Weights of a small GPT-style language model, trained from scratch on English Wikipedia: 7233 steps.
Each number is 128 + 32 x the weight over its row's rms, rounded and kept within 0 to 255. Layers, rows and columns count from 0. Numbers have three digits each. The size before them is the row's rms in percent of the matrix's.

# layer 20 attention output (transposed), 64x64, rms 0.185, rows 32-63, columns 0-63
088:160186123134129108130076130108160129107149134149093121138111150084069140126094145175123186121099108125120103117063128134152125174101143114140158151139125151205087137080120109000116141129120100
103:093128134134132159107149088111111132089193093153048156133134083144180089144123146141144107127164157139133125131109055128130118117142160137125137112112130127055119138054144157184118079146051184
085:122124110185078122152145127101102175177132111167141152183128084128144132116049168093159130092076119154133097111166171134163184111150187100130136112132111088085160130137069076166162169129131130
115:140123131141112153196141100114117098151161065106162130151101155119061164111136201149161124156101097098168124124090097113104110115150151114114135174125128094162139085168149102025160142127134192
110:129132098109106096067156142153149129130099134104193094072178140161132126139157098124092096138134138143094122142155135135129108138142137187144190165132124115091127143143134150255146161122109116
110:132091110146117120163152167131141150164126117118084118117122070128105136147052163182139075126174146141041150161131113105126131130159133147139122111101081181076174128125098175166118122126038103
114:135169127148151162145135094174127168121154070181132174127122084110174135148095117137146120130144118102180057156085068131130075111135156116116138123123108104122112145121160135003123144130073119
099:126187136170122146157111096166073160145159169140085145154122122096088126129142148117195122169151107177134119125084061118100149132131155078117103074150150133172189088146114072050133135143117139
092:101141166168136089086153160114133168142046072130133119136119132108161153121123118104137118090125117163164088130083122122130141095134205083090148099124131144108113096044098068147148161162172072
105:104151096092127108095129172122107174111085165051104133112194180060156108136094141131139089131142130078133109132127139143142074158095134117130142112119139127132128075128120042135090144146155042
094:180104151156134142102164128167153119139105125108152126122111171160045139119109109135095105173137167120095113134088050090208097121132169172125188143101106107069159118181137162098131104103102143
120:137159126166085154170142166143095162103181086148082150140122085132086174121075152128166147134085087161151116097171093112144114124094131127119026154085077140151093157151144135162139099088103153
099:105157145103151124108100064158111176114158124124113157148112131142009108159104137109131126146142137095154106157116062145159078135091080131129107161143117077134109132167140144049103077115163159
098:101114146142125133126162121098086147166179103117055126130109091150231125156086127133167143145116136126184151143157057145107166112086107115122137158119165160112088118104090103066140139121145199
094:110111176200108132152119072116135147131118102129136149131106131147157138121130128133091109047165193179102107085120095079122192131161152144103142133127183128099132059146069114189150155153149094
133:119181164145108143065167126151150182141074178132078143114138111166180193178129099123131155160161135172117133134146179107122141108142152106123124088164129126122169095146151096174125179125158044
094:152177102154181130142083059115142102118118089175182141153128111187033115091133082106116140141109106154166084103093162109128133133127173068125097124163146111168135104129166138089107145136142078
094:135087184115133152157094097121117111108166069098115128107087130127007114110173115097077136118142169082120117147100082102152157112108112132169145152154120117160088173118103161061119100121140159
120:135152160124141158127176109157106143153130147091097117117152090100216120198149156152170054141139110083108136118079112132131097122194094083090131131135117156158200113182180134160141115135126113
096:134165088183089101164137149106110142161149087061154131132122142128021111070124109092107153131137124142168106076121136112106143163093139120141119160150087149159088088122115106177109151107110208
112:144154156109136141121111098143139105097155132140145077124153088186255134116157096134102141141119134159109130093171150089115175109162129111127092167136156150127136111134150133210130128109103099
108:160135103188140137132165152123127110086078118125167145171157133089090144148156135164116084159090097122142147131068133105170116103170231125100192153151126142136142117082139089184155117126075100
109:116144101099085140110093106158134123124133226130079139126166118128193136137120123145121161173145113147183202140178201153121132077075113169138141097140133087137123187114137108120149127121079165
096:084169111100142118081110160153061165128150130143155087039130132142088076161153089104093143122076126108170088121155132139085083155119092135100067116110147096163086153124133154177092112156159124
102:153147091110124107093089082121158116094110114155173113093112131138130132188118045152114143115129106142175103194129178138162126087057131133092145163122128134090054170066155090139116124163097112
095:096112134104139143140166055146111135141178139116178172076078110140142064157088130115116136145126177098113152090140092146100118183119114140133121184102140142115087096191142165037124082139147137
097:115143140140122114200086060153143063095166117128125124173109143079239127157112106120155158111164111126134167162126130099121152105124132114130116135135159076173121152105122131035117168146147139
093:108114123121085143129091174170181118138080167172099077127118076091118168139102173176105098154144121147106126173121139078110101127155191125124091098134135161126102187083120098198149156093086097
095:101067075135158163117132110100139118115135132166153098103154129206176109151162123130150143114146130111135115163160080098090110180140155120153093065109156071076120136082217138131136094142152171
105:180229114127105167115081071133123137098148153193145115166178136157193115071178119101118187139156070154124091137146122121127152110129140112120159134141170125154100120101098068148134121120118136
092:097129171153129130137139083138123114194142144069133135117112117164099099127130147099115158192146185137118154081101097113162208147178098095091101168123112105095170116138178167208122096123132164
094:155143122151127126149117106089133066098130093169137137112123122110230103134152182086149108121094118147142105091075157115190144069157162125162144173110130158152131131091125153212144080144090148
# layer 20 attention value, 64x64, rms 0.191, rows 33-63, columns 0-63
114:146088085116110140153168128122142110066167060119193109124087156148136183161151095124124185113083117096112083080162132127107108112146165145117169162149139153179106128134088058130109096121177085
078:181155125122132095099106145167120102104141140159112145073127168084134222033112112134138110150189112154156129165122110117087123139093115185137151137077120114169108149108078129138152102183102099
109:077092106138144086140134115159151103163096163180039156112162125118121089171074075148126098162208139099106161137155137188194114149139102128163122103143114110103146138136122171109078127120109104
100:120212158140144148096062121116118138121111148189095149132165161121123152018116150096114123126173126170180125117119127074121141094114080096125188131128110103109150082091109126165125153148093119
096:172098131097107151133158134084136115107131115056151123088078128175133181132157111099141172130099128058114122147123122097091094166114152118096022166154148107140065143159152153138159109157134169
092:104083153145099100126170121185115153161155150195115181148136116138127125118093083143110098176153092085152169152125145126122063158112075175169124133114080103131105111083100045107119089107139087
112:146031102115136115160119127096153118118136054112127099058107140147125172157120114124179161120109125065125156115153106158190087135120158131145095157107130132084111179151125121123065085136197120
096:145096085146138084146110133193058110111164083165104210124111154107120186137105117141101106164191113134161165159158108129178104095103102150167144127106111112145103124114108169115124044155108122
095:132152111165123116107110146115099136132108040084148153137116144159149232157148150105122158093076091151169136109111111124105198136098163074114176109155097146099151131100124171167124128130120194
098:094161167126103141156110124129154186145170180140069181097166117132094140137115138137195095152125165115116110154129127098115092167100121082116046146148170115103053150124077123138161123149186101
131:113075130107160076126114139167104142189099164152100080099153131149137144069102103149156086092166083155100130110131131178153120104133105155129184099172125127068162155155112077109048108114083141
098:101078137085103156138142142116159133107160106088132127109137130188111174116081121146166174081081096144097123054125120148215113145157154123111126154106135156120195151113155056149068146099136122
089:083055122126092100148187131194113162110168085107093146191079119113122085132139130175087103125094139071115135158137134157160070137133144147138132160176110142166137115143112099101100048099127134
077:122099153122134133155113126143116069094143078117083149068127189135131214112125083113151158162147134073155075155146104123139080111120110134133099091125123114196074152127103134150089052130175132
088:151128151143128113103067140154087134147118114181175178100127151085140159129112140126195163087121096048179141147112099101094098105105155190133129137115086114122068135130131148161098100162096202
084:148089157138095156108153123128146085139115124147140166069208132090116124122095160129143160135186127144096142175150112161163112135135101190165086085048165126139113205123086144142135125179138167
096:107127087110125132155156132105161120097112153114171087173144113147099110105117070125131129167107133179099099138090139104157138169147078130103056130053187138175163131113180081143110197076140107
100:148087190128108181099145123130178167163096122107168135124123124182120127190195099139142187122060138052103146139102121092122121167137173132125100131103106139140063116127145160149144157173106168
091:131119079120149098147149119150130159100136130132117099137160112118123136114044126120130121138196094229106121156214121207102169107105108112144146108123162124134167189143103131101083121091129093
100:160133124129149142099097107143137135124056172177128143114127133141138065047103147126061167147183131175145154152109143131049104063136121162114210105142161117149119104106153132123117111164106109
081:158116098131129121148093132174179119139112124190144144092214115145121139093133130129135108145162123130120169150119133142084118157122073121182080147053127114120067095091049099131165120185166105
109:169155104122126140106115121097143126056143093146242145151114120096138126123115141111128170132074129125174151137165131119050155139135137111100143202118134146130117114122123091148159138082191057
097:136137154161138164087089120144120151130093130144127100133145132113151148067097163126153157107140067225123140099138124124149188102126108100133198082098119152112201090116134070131098153130056113
114:132135215128130123127144123161110168152160131170145183186156111141126056105141211137147091096211134158176140141114127152092126085123118127150123120122143133112068125118111098122186165151149166
090:062109150126130095100103145135124152152123158140037081085178140157121162106125145143139100175128138132100121106100134104186086120136072072086170118194110133099194132126167137127082140096096122
083:122125106130109111092112111121133120128134164145091182133130138118139049163128120187098091116160167065170190133125132177073103145144185142154168126158123136077090132120158137055194121103147092
091:207120097100163123136062146119112147164125071124164080068111124180124149116159136112185184105052117079109142106105110126144126129139120140089106181102122136095096141169142186125106115145081144
091:114200164154152171136112111071092155183161125177127160145120130097131157156140145154131178117110102138089108069124140143137160095128164106113185134140081173105167074160068139122109115169061111
095:176079124122142093137093124138148132098108072139138101105141156138142117089097162124106133115150125169182185107142123217094108069153145172152184157094158119089166164109119071122115108142178072
088:119104138116124166127120124127164108092095158151150139017111136099132147179092121142178190119152135097062114145187114142113110137103182142146124091123149123177056155174125159115084117163120158
105:165147130136113134112169118171172131095134148115171122183153111142128077112147116134034104162144177157141145181124141078047110161130144158124096137099155123186085098118112089123197154153148118
# layer 20 MLP up, 256x64, rms 0.191, rows 0-75, columns 0-63
114:046183148125142084120093112125116155101149103105160092101099052155151070100144117123135076099091167097094122160172121134129195126125171145130093169112079159125121127154152139071120160085150134
099:094182138094130143148086141104132152159155086125107151054057088112128124178117149105116108119116074066131158130125112122138119132159090088071101107108070121078104102136104091091160143062168148
098:137129128129122130098142088167194079127149164104098181152109122171121117113209114100121127163169076124147118050109143121099189174159145170181109159145116097118145158152179107131145097179113103
090:147125192137159128147147079098140150123132160103184161187127125113101086131165197146133061153117198094105144113109135175131127115153055076117131100112141117149140104080128174103169120121187132
111:153069134119155129120167089097134066125132119142087161100098087139133181133109123064154158125167155150115109123141161173179117171176101107205123119138117162059077126108177087099166115132104143
104:110120106126154064134082116139124132151144101123108152169086099070134157130123149070087173176137138137157093078130120064079069138110163164121081151097140117091148128177093091152076176122083107
108:131146135138090092135196098115155114206151129107166121117077094172146106113140211104107141146158209139105168142134101159098092124078150142160100116067079137141147144116090161123131179138150124
098:154105202146136102142146128121172133134172105129090126144124119135155099153052163080104113160163151124130144163132170104078189103107072162135159107154068191096146139174122097169163127101119077
104:107181133153151135174103142187119071168073106136149151093156145119152088108111114119167132066156079110145136119103197133149232109140129123143186126123100114136089100117170184141114152144137133
100:096096093068131129056175129111133160117143141146117138137110077118164154131088097085133162101077117147100150091074174090090100119074100104158116117038082104098141154116098160118133109087149128
094:122123114138169083128123135138175131079088142163079140071090128190117171094090129127111111164193144105139116110161113121076139153091166124120089065077121159132111183150129175187147126142188142
080:095089160126050107187084112144182076174138125152140173140150092160145117134165209130125095133126143185112092137135138150143088141084102107123146150094139116102150123128123134155104113034169139
118:164147130158144114172102148172164109190099203134111124190126087139160148139145099130176149134177140120098140136138160158116179093123164197053131127120131107173104097146123159173107060120144117
099:115148136146106124179149095199141162109141165163118153120094104143138130140180115124086112137146119120135092097139169083125157161160141217104166137115157192087173144182080070136079100130116168
100:105159130124122132091160108138054150144087095101149112089082162087135104130124135090187074118157128116084118126136176166100122118126085134126087130184114148132102125229109064077173132134110123
092:135142185159118126200096125089129105151097129118055183174102103130135121131151148096115173132100106100124151151176142094145178118149098133203111170079103144192144084150158120091147173165126146
089:111128117130158120138146150124136154120199176157116124124088151164178180112084061174156078110173174112094137125104140082140109208131149123131120136125151066134085138146130188164082092141126170
104:077146189152071164163113158136125102159132144137081139165134089115120137179177116158135138163103110132126030151047137150077132133119166086073137129112138118086121145106143130153105156142150072
099:104104042135110086148113136132124088073104088110174162150147126172144103090101120089153168186093066110197168125139141096111106188104152160108085109129085110110143113132110077106129134120083128
116:108142156130119140167121119143096175168097113107159134164110106171180108112133131127107049144190138077077092127187111159118108120150151140060110153117164208142177134109106165154136133087163091
115:180152129179149148174126113162107118122142114112108132097111137155129055155103120158200186156203102146113107162150146123094135094163171103125095104114070156127120116171078130179195128109162131
087:091083121068126091093095118121194155149073077144079154107102115109147165197178109109119176119127138164119067113145151183102123138167125124209121109106143140122130127116134125087069103115104133
099:158111152161090159137131158144159084154093096138079130154102130095159137139130146131138144138158202055178104122157163169188135188173112128110110089119121130129219155138135157093123148073092124
101:143160086127082102153156095128147118090195122163089099199128105120134118111150084139137149158097180108111118137126163172056069159120062118125158079134186098080081127159108117126123124089123141
097:042092156202123203129130115093116133155168093163114154057097163120118084098126094129164108086111125157153112183131112141143154091137120129151148096125130120066132072120142128168187142130142122
104:122147136146174126120075089096110130154165096110145156140134145136143067145124127140111104213103125188120178181150138147125156153151069102154130127136190102173113109148186203099086165155137157
089:159130113139132172167100161093084124125141114093147107140038110131214100123172149099126163190134076098118135138111141101138176125090180176146143138171088091190150154154110122091147104133146140
093:131095183156143095187152142151210155141148162147097153137133123169158130142083185113130137105150159149123114095144183086157088054071123096136157160123118133131136104143151107167182103091181157
093:130166090124180205070135127144116148138117101136143096155117091127185140100113157099201181132086116131163145139134116172089135120170112148138143167166060085146100150101137152135094161050113120
095:159108080174137185117140117107123099122150096103155080131039108115141168084118121127092110066130140097151162205114138091120111114132054117136115169109125131143139100172150168159090068099135100
102:148167193176170118111135142133082127070128200098145098099140116112194128058144069108092165123119153107120149170110163120125121160168123169095098155162116141140122121129100170126117157188166086
089:120066145157087133135154106173096143128147171112083178119118133101129141123108143137030080103096146123122101103180159121177128174172190106110140129168160100140115120159072110086131073082117134
110:124131168112146131172180124116070061138104131126140181114088102176112166140123098131122091077134162118127117131135158170174088127129170131171144130120144161083117038139135131172080149121170054
115:067138123075099101131091100096133114164156128202090188120069103119128171138150131139087132150111158131157127084142123101170145155148148133155086100144099079151064063144093106137081168143090104
097:072157149123169024136139091080086124132170115170115139141142110139114116125167132110064126185079127188133134133096174095190096157078114113129164104159140121109093133127145177169131104133122130
107:140174175118116124127202117059164075095122147152111171151100102182159160102169085132155136164149137114155093147137125178164137116098119181112156151099106114065153120135171102158176101070122145
098:076127172116160172135058109111146163133135160159103136167127104145142176105109061102143138112161123095101088155163137071101137134113175202106118158137117103113180148188163147117162077084161122
097:145139140162155082118101077088194136156124081164152130170109126177140124166132082119167164097123073148132116135128107140142172143108100154177123146161085085086127164100166083139134225142102102
101:130157125202112134153162096107113103105075153147144160110131061143098114098129150131124021160085114105196166118136164174170152095093101155119113162113121128174099101106077140113134091130135102
084:102064126181145128166081098096132072134095142187139074158061090120157137158102126157096101131154124171127083138153156162117153123129131092188144120078131165105165192146155071117119150112120152
106:123095120122128088133112120118155156184169185103149095176140043141140129142130174113110164111067145141124120160152114074137148154071089108163091138099152083149189171167102096113175181120129116
084:139130059163108120141144109130142103134185163096125145127195164133133076161170152150176110189087078105095095159147168140156130119102105131161150173192081096097119089165113152129129168113184132
110:082150123123135148130136120126094106157115119177075124131134127153162138145086118152106092085144103084226129107110133103204188174128090083158113141165163118155160141119069132160137115061101093
094:111098115141138141171154115153064126160088090088138085126167142124167165095094126102134171135077120167114075117112124080116130133145156091107121126171089142111169163079058148108106095080168051
101:168112116107158123128082129149150150117121110150190183142156123092184143147150135089149130110156178151122077088130117137141110078131113105164083076081156082174131142199106094151155115059132186
102:146178075117154154112125103129137064137064097126107133135145130182107145161113112153109134157175144138059132140143174076125077110090109159185148136149160079064093167133124163154103124089159076
092:209171114181165122177162149147133074141123179177129113102099107160142186106148085129179113114127139085110134105120114115141090172130148111113175106112140075097101107169098094101139049121091125
113:155157116141105151102104095134088104188161137091202160100116089126136189191118190122096134154155100116182132149143148080107126113092053151145139091125127118155140176135162154088150099156152081
100:102080148196128144122204107133128181127106142127163138081142072088100134134090071118167124112132147187153081155167160126138135093118083080167090089164161126084134136140086153140117102118087172
107:127150074139136056119079112166171111147133185074173146075076141106169108130139176148093106139084127132085145070135128099138142143057117132115139150118099117113131085142146097109165123157209123
095:147123179133180143129213080138135177153140079124094148101179096109123079137149216090143129158140103133098111122070138147094128099131146158125118171164151156110104126112146102157096083151083078
099:153123132106150116141127127140164100097148113127095134066128096058158127130090175134173121134213143073209121140189140091182183105129148092100122156101135132172147111142101138126118113104193107
074:127058100128091158135118122142135091114147155107110153123140080110144133158111113135078133159142135153162086063073178112070163090114142110166165114094153043131120117143097132139120122195057163
083:117119057182196177107088120080117146113114129116166162118098121148111078087166102097117099098098137182167128102179150085152122194119138092104113057107123167134083104111096106124107152143118109
103:126092090139102138126135133079181095115106141126159128120098075125134171107110167102078127152132132067119187111154137144166099061103114126165054065135166121141122128112112179119091172091158059
095:089161101146112158084120081089157151103143128072174145176139122148131097084160091099081147201145092161097127160146136128129135153110127144141156071177121195083109071098131124138125065149152094
100:120135111139094123123168121160127133130096139115153163123137074154152099107146113132147133144178160135061117172141116125103117169074033113131135124076085117186099162199064096113126092121081172
103:087105207173141214158145120148106200175086096156099174124116127114146076139121089135121137121139069098143112146159136122144125102110120136165173119102182116142140137133161110134122199118156070
122:074151088156139048136115101169151156071087141151159125068158119094129077095138158157133142135110138084158145123123110170073147106096117075163116148156093139132165133191111122093202121101146128
100:157142103138094146131130108155087140145072143194103075091131133146163174124116166077065121189137159188147104165187176136084111132136128144105131108120042102142149100152138168158094113133135153
104:100145132147123115108107084055037113103105174084114160102108186128164088113131124135183105143081171076117080102157137161112098178160120146163147142080133149107137099142161133077119116093096128
113:102213111153157111097159112098146148170067126183081118117167132110147173108127125153190134191169115162168166170164120141161106141160078122127105130133099145115064130129166170147131150122183137
084:131167111138177149125148105125099158148113156159106175097186089105073190073180188124076167095093180165136067128124142140124084105095108102154091128082140153118125138160124144154147171103127091
108:075083061151113114175138075129130099144105124145130122070132086113135114087194132112139123088129157143093165112169155157163111102118121125129100120205202086102144102115090166179115128079115097
110:110126140146154109153083118121124153148105080141136159080114184154159106201164171138154089156130173147132134152115141166118112211100133127099138129115103142106170153133103045103165169086090061
100:124122072116136092109115109104090168089146160111148141152127105164172147115119085111141158114138146125087059080110126084146155134181104124150105063174047052144082077093137123123101123124159154
110:110122068156177152145065114106068161102160137144156095099109090114183118151114117128125120114135078111144113116111100168170169133154084189136099052161115119182129110133079199130133154161122101
091:094149118088103114169130120103074127142144175108155141082099143167133124147117098177117122131076083129135085091106175136085153179133056131107162103131098126185115081178118195163198123132113136
096:073110111107144096157084102115148153114139199145113181104140108132110134175157092180132188165112192165124093172127115106128188094073089149139111093086081098118142112109149101171137153092155100
097:114207137127183140142156122096052125107120121126095150087124122097162135094131076096127122141169109174068064106165140099081137099130159132162140064069120121111123128142161188128140108100119178
097:167108109155129154105095096102110144186155108073173095159121106123190117125172053141102156104166125124154158060182155111076146138102146112187099182160132156104139114144147163097089141166131118
104:131198056116106129089172112157156142126150126109121126058132094187146122126151068104141134124137134158181123130164160170166131169132093116112116056141149123134171145152098113073051123153094121
106:135125042129135140121122107135124176094098132135144135131095144131156074200088138141109084102144177143118129044120159086140165117121065143134174102095097090089133080171144118151125122076073143
101:111123149158147128074140071139112148154078048130116154112146154169134089140156200153173151110108116101099134155140137135055155134142144111135121116126088135111117060197100138102157172092153192
092:138150133133134138180166073114121191101166102113124124100123039119105086100116156111117117167202104110066121109082193095112086076083107121122139139142114111147162109112114117118134186107161170
103:123169074132154188055122106148117115091176133112106126164132157150165101145096132051157105099162113114059072124128145150167104167082207132164155149128085098131099122139111115110121130122110087
# layer 20 MLP down (transposed), 256x64, rms 0.164, rows 0-74, columns 0-63
106:090115118152073088061167139188171127130086090082150116161121111138144121109148107148164118095155147085154182175114082126070150124109165133142128169135097147125164176077170109077150147072131149
098:131188128165104137127093151134149148103147096145106095106061134084147078157194059117072110119172115103107149164127179117124140053139141106139126124153135113145127147145086114047146139071120165
099:095147146108187175141122068143147140140131107101110063139111056088165051073124132143118135186101132114101085127138090122179120156162134124120152116183139134089107086126132137102174141123109055
093:164134146095171139149108109180171135168101096139160076102100088073077145106130120144159152110139128146050123091096108103133140106130144126074112118103122151109043196132140102056136121108130173
108:121089085114115101118168106203117066136088172122146117128115146126205133118089149104168091097148104103164147129148104155073132167139162133189148101194140158141150180107186144140127075123135108
102:152111130132124051081086114111094088165070126154072136122094155094122145154173108132130112118100145138079141120109106103070130097170110144120127120091149166113109099157168187040083124073109117
102:152137083158151058130131155122162098170159121136112146177115104204078140189162116136109166117177148135161130111107100093132093071118170096136162132119117105200152147213101122138148123116148104
097:150114179161154090157106148102155172102132174144143082114091116117150115155092133095131171149124083075179136156107123119062121137131049146131125121059121148130129168167186133154124105083098060
100:145122111151172106121156157137125149099154124099092153167142037113064119212118151160189055142104194137119119107100118124146092131176127086156112098117124123144129146088140112132105127099067093
100:094115090048116141109085186078160140122154136168112170146135104122078108149113101122145184127124048177120161160149111148123130090145135093136094176113142111153106106149092127059139152166070102
096:106133141160083117134134151110138150095120075100160203131113152126040096145169126066160132118081151129126184136102090147146129161098120147131147190171131171164142133174167133157167166186101116
089:093125143120103120096094125040121098137086141159093124089142097134164088153109115136145154172094095154097079120120064075181122070150149125115151094141157133120108132143158112095102108116189214
110:119098113166091114160165194154179143137095148117143128126120132120174096102164173124169125123123110061125112095138124102074106149110190050149147129147188147078127147125170137192107081110084148
102:088145105143136085148191140176142157157171146174122150107086150134129126111150110084153098133108078086089148112105059067146139151156134148167168135066114118077080165145187113122167157125110168
102:154170174137127103072176137141123122170116133136134126063147178139144089134138081132121140110133134194065104152172082175149166105127118127128146093113096163136086212144090130112102140056141164
099:104140131156084161116129172145125081167109098076119109099147108149125156120113137076082126153186132136104097178138106125149154167148117151117142087140142154104130093142079091230176215115124159
095:077169136132133111117135137098102144113033123157129111170120194118111077138132165161167129154173106165135157131170122203140087103128111150123130168138103150105082151133181116190160158130111066
101:097149090070114146155157128084156117113056118096097105082192135155173116098130071115104084167110146135098173099147115150136123079131159125135121107179138145223128087130114157113146128145099182
098:157144144088197092079115057119119142144106144147143091108127141087097119147152120117101110116136184147069137103120055169097126120106083074098080098122138163109127163146144133163132092197157074
113:149091183135110093128142111145075105088089127172143125134150140204185112131178143105148105115138141078089101122149107198120066155130144119102159144099131180107062170116070121174150122100120154
110:116150152148128156207087173115109136140115122087122143156067161166166146119115071167114166130178128096091132180152155136108109118163146125182167098089154097089163098122084108130177127204105111
092:140121159046144023150053102105103120156104104130121169137128103165159142155105104060124099089134147138119189115114156140099142111107122105139128141101164073149170144168168145135146140092089114
103:211133132111033173109123136129166088151122121149169160132096140095062144165107136159142138083154187085142158169109134134164116212144113140120119110116117156094161142133143129185118102114157145
100:154153165114132154109062147115120084123135113087133154095142099181104097074175075205143133121145146123141094146177089101140122175167112135162089084101095102128086092108175093110097105183159148
099:101117071185120145154085206202134116136087112140122206143098133128138173100137141138135108076104118100144093115114149147138128095145142123136153120110082191071125152141117098195091142085084131
102:153130105153095133158103125141167145077140208172120124151171185144075148202119111192126151139184136175120135091070117145130162155084140108159137133137115150142202121080130144099169132155132123
092:163137123151126147062112141170129151138152082115144107059057071129172102112117147154100120170189157095152143166105116177151125169132110132180169131142117142151093126116134155213077121129093152
098:116079124235136136157129164145125129081130144112119122123139132128104109170144220143109171141153145166081102138110174111119124120058120120099168104122103168108119054160105165160105124129132181
105:123102155075155144131137137162117097109143109159116151124146093100248144139172092133152082100121086140075174140167139101149120090135128085136078102146095112139070125097154114057097150096123144
096:093173086122142139140149126124119181093104139152128141117134171160175200140157183118158122075150114091164094109151181090159110120140160117121142059131075108155143207169183110129142170153113118
106:129130072175133124123137145168109135126080099153107099149115096135233124094055108087108122124096166094130139144176167091159102082144178163157107125127106141164167129124101156101077115082118174
094:202109113143115059155118122047142121124154143150152141129108125159049185167161141154127129110104120133132142113092120144142122197109105130125170202177093068132068132159145148125154132127126101
106:092104165133148109168129151153110107121077151187105083062146110128113135134131085173150090116087110125210155097170173146050117156119105150164114105160129146130118108132108112108124142079042131
107:097132099127142019110122143093106135140134099167111183114126093064135130079145083077119075133124054135060146120163127183100159151144145135158136115129075117162121130129131100139100101152107164
106:116134125110179123097131135105064097148110142170125139106104190141038125161119090141101120132097181133143134130102111126130144063145146141120133113118084127106164122060096133250127104138115146
105:120131158148148111185144140120114112153034124153147176119140082075136104089178117146161103122088159136204076117152093117137097145190064122165160160132129151116151135115106149133160126067135167
099:098108084128123144153081095113094099108106143145098125153166100098141090145090121152104090171187169151162077082156123083097071109179174128158171148135117171120168180084146147136146131090125195
097:126069180124156114134099103177173179100118155118134127110085108094085176165108177156120061131137161125103172088129084134138078158167125107108155120161114119085095158133137187136170145070094164
100:122097138168128184109107182117112127139073155073117139159143157145047107150109117091132158131144122178175146158152123146131095139206122135078093071182124087140157088158088144167159134113091110
099:136121084163146123048113169133096071107117112102142104130167134136159144134119111135117106143125122169115153157135154194180150188125160094136113136069098173119194104127132070204112112151070146
103:106133149130157088091183158122094121130131172129132108167149107165115063114211117162145143092159159128117172156096080117077158114131141076167130154140171119138118122141159099106088121041118191
086:197179110157115141119112098119147130105143182158155204121113088095107130158072077155146186107069102117115143171132180131098129087117154124074153091184143160157160161137116154138106103154136158
107:171150134133118159050143128116165094118160123098171151109137150150047130148116172119130159180125129117105145116131116129116076117128132157057093094147081156099156141110180091228106141128169143
100:163170170173146141116124159127188151134112115129149189188188097121097131156135117152100126146077077151155132173112129139128138129163112104146103189052185145143053089158127103128170143143136146
106:103087082101121142097153121163115119155066152149137136103152167180202116107135160119124099158137128142186113104159112133123067079105125102116136170105116116126133102141050149139149082137173221
104:137094103125118116189154186141096139114108154155064145167132154104156170149153132120173142114120162163121178152076053171091122177148103132128169134131171108105196116135101137091187124165089151
096:162137148107096086129152196089116130102092151158086119108080139147064078185132089194181126124108137096110129151143087191143124141126182108107092192146143122126118096097173132169153127163151148
106:102195114182164085112108139136125094181138119093086081086187131085146143088154104153137135166115101162141109117167169132144119086089143136096157146106151046181158110107132182122182141113103135
099:148180066137116105181115109117175113150138072145132092068119095132172130089153201061117151113127074086121108124134119126135169138068171186121151102188160125107146137119112119133089171111131137
100:181132137153085139105179110147128085062111094175116146065136172097149136123169140167093113127124139200149162123109120072134175119102147117073196124127106132169093109101122087066158125108150142
098:165129090095130135125110128087129135107179095142108107103134172110113146106150177106177127096094157131082136105108143127158092164044103152086081079070040175135142107169157125117130094109154094
097:104151132087124176106107148091100096092081137095115185114084127132072138141111126188112148121169099180124139089134115112124116143122141210152111167145102097156154074144134132217089062119113126
085:124157089107109064093158135128134160169088082126134110098071156156155112139161133108161126065084138154125142136119168203111072109125139114154109107138179138129151114101088140066154109125036105
090:142126100172110119174142097180104154147067122141142119126125146163208141053114148110097124157174114078162182084135144071121128099115132135130148143130146124075179155094104167094163074079133145
106:151104122097174093134120165092180128142152115156153155138144116153097137141126160121113124091149128159136137097181118146191161139125118114165153066139130142142075151133128137180092064236065086
094:203109089111117104088135108110116123131115112109153092094163084117118138069178093173151057140171163107206097109155138091116129164108103146105143100118098079074157149109093131117096092129073136
100:079116119092151071135178096176107123186107087186133125121173130200121158113098127141105143172095142093097129145120114177163080118120170130079153181100079078124102153147140131083161120162130159
104:110078102152145178157107125193166212137071114088146147160111159157156136107119169179112121058111162086111091158109167148145208091157125136131108104158131141127113168094148090138137113126149139
117:066142076116153098134091121135099142061087096166137128089092119028121171114126135159089166157128134148135151099140121165085161164150138103140103137113062109124150160135137131046144108083144119
103:154116144083105197136169180137112248161117115098165111157157138136177121080126084097137150149127099125080132106121092142100120137171111117138135152142081129129141172114153171081150159088149088
103:176081128100095112106095106182122118123134173084148174112146136104143105137105181088140141118097122128176087109127146142074131123111137117118157145167186128124133151166119228112141068056077152
105:134136146166212083123166111212114123150200111108053124111085136169155098082134108125105060110102148135142073120090141164114164142110099124143180148163094146159142128117128136115152093126111135
088:127080150132143129147146097096152155126094133104165105115149016092109147116151176076146165182161156131182119153161132120123107130152109119187111196078153136151152098085127140123081115154101085
106:167127128152147151111122148084082126155154125115130119192114146115112103119115101056121161112085138161111133187148124148165156160130107131083116119067178179178097226085157156168147141163144107
111:107105124149132104110137188147130157167131098219137167084125127131165115166127133094128098138150142166129114116145183191156135087146137121153232165090145129105122209104124140126108091086115116
102:119127163091130110183139178042170126144064131148159130186170161141101087173150098123130158107103150126159138077053108176153161096149132100170160134113153094162104147170100131143117114156112112
105:131047143156106141102140151103107173090130175168193128099145112142092086113102117175159073156139116091140171153080109108129140120152077166107162148086154138164094083116082171151100146100077151
091:150160155106113114091175078078127104127109120178118144082146165127126069104063138127169126139160106122108177144153110138121189078076201150125114128147165153105068122109083158129174134168088119
104:096170163125110120134146161114134138116166136129105119100117120101008115130150105115107160167086143114142136081130111127122109097132119129138149123159156154124134101137130132255078151148133204
099:134178165147068088114171157130173100094147094134094139141112107148185175120083118067112165163165142152184168158137134147116118133138153131075150156094160092138165096112162093060170176117137139
098:138060119095119186059044103090117191119137135094119098098132137090136153109149154153105174111129115216147139077145140142137080110127148110107128144133127110146147127068160098076096126113163116
101:138158120165162087144150092181134159142134130170155092092120156171139140117093130150079123149125179108093098129110151104099113138095065104018106100131124068080178151166074119144133107102122139
102:088148151131116125124172135166156191117122166132121159073151150132173098161135180145104150094123093162134136107091146070137139094171112098175158161089163124124121037141082156155105205103122135
102:129124149114144101146121058188099110093142110059116068154115166113131178156166115147101137156110116147132124135157169128138146048172142145189140111081158054118134131114075111109132152077091147
093:177095138097073127170139195176136170105149115120129107135128145057089119141136100138066150121138132141073134082119195087142137160084180110097109154111138107123148127128129086123110184052120096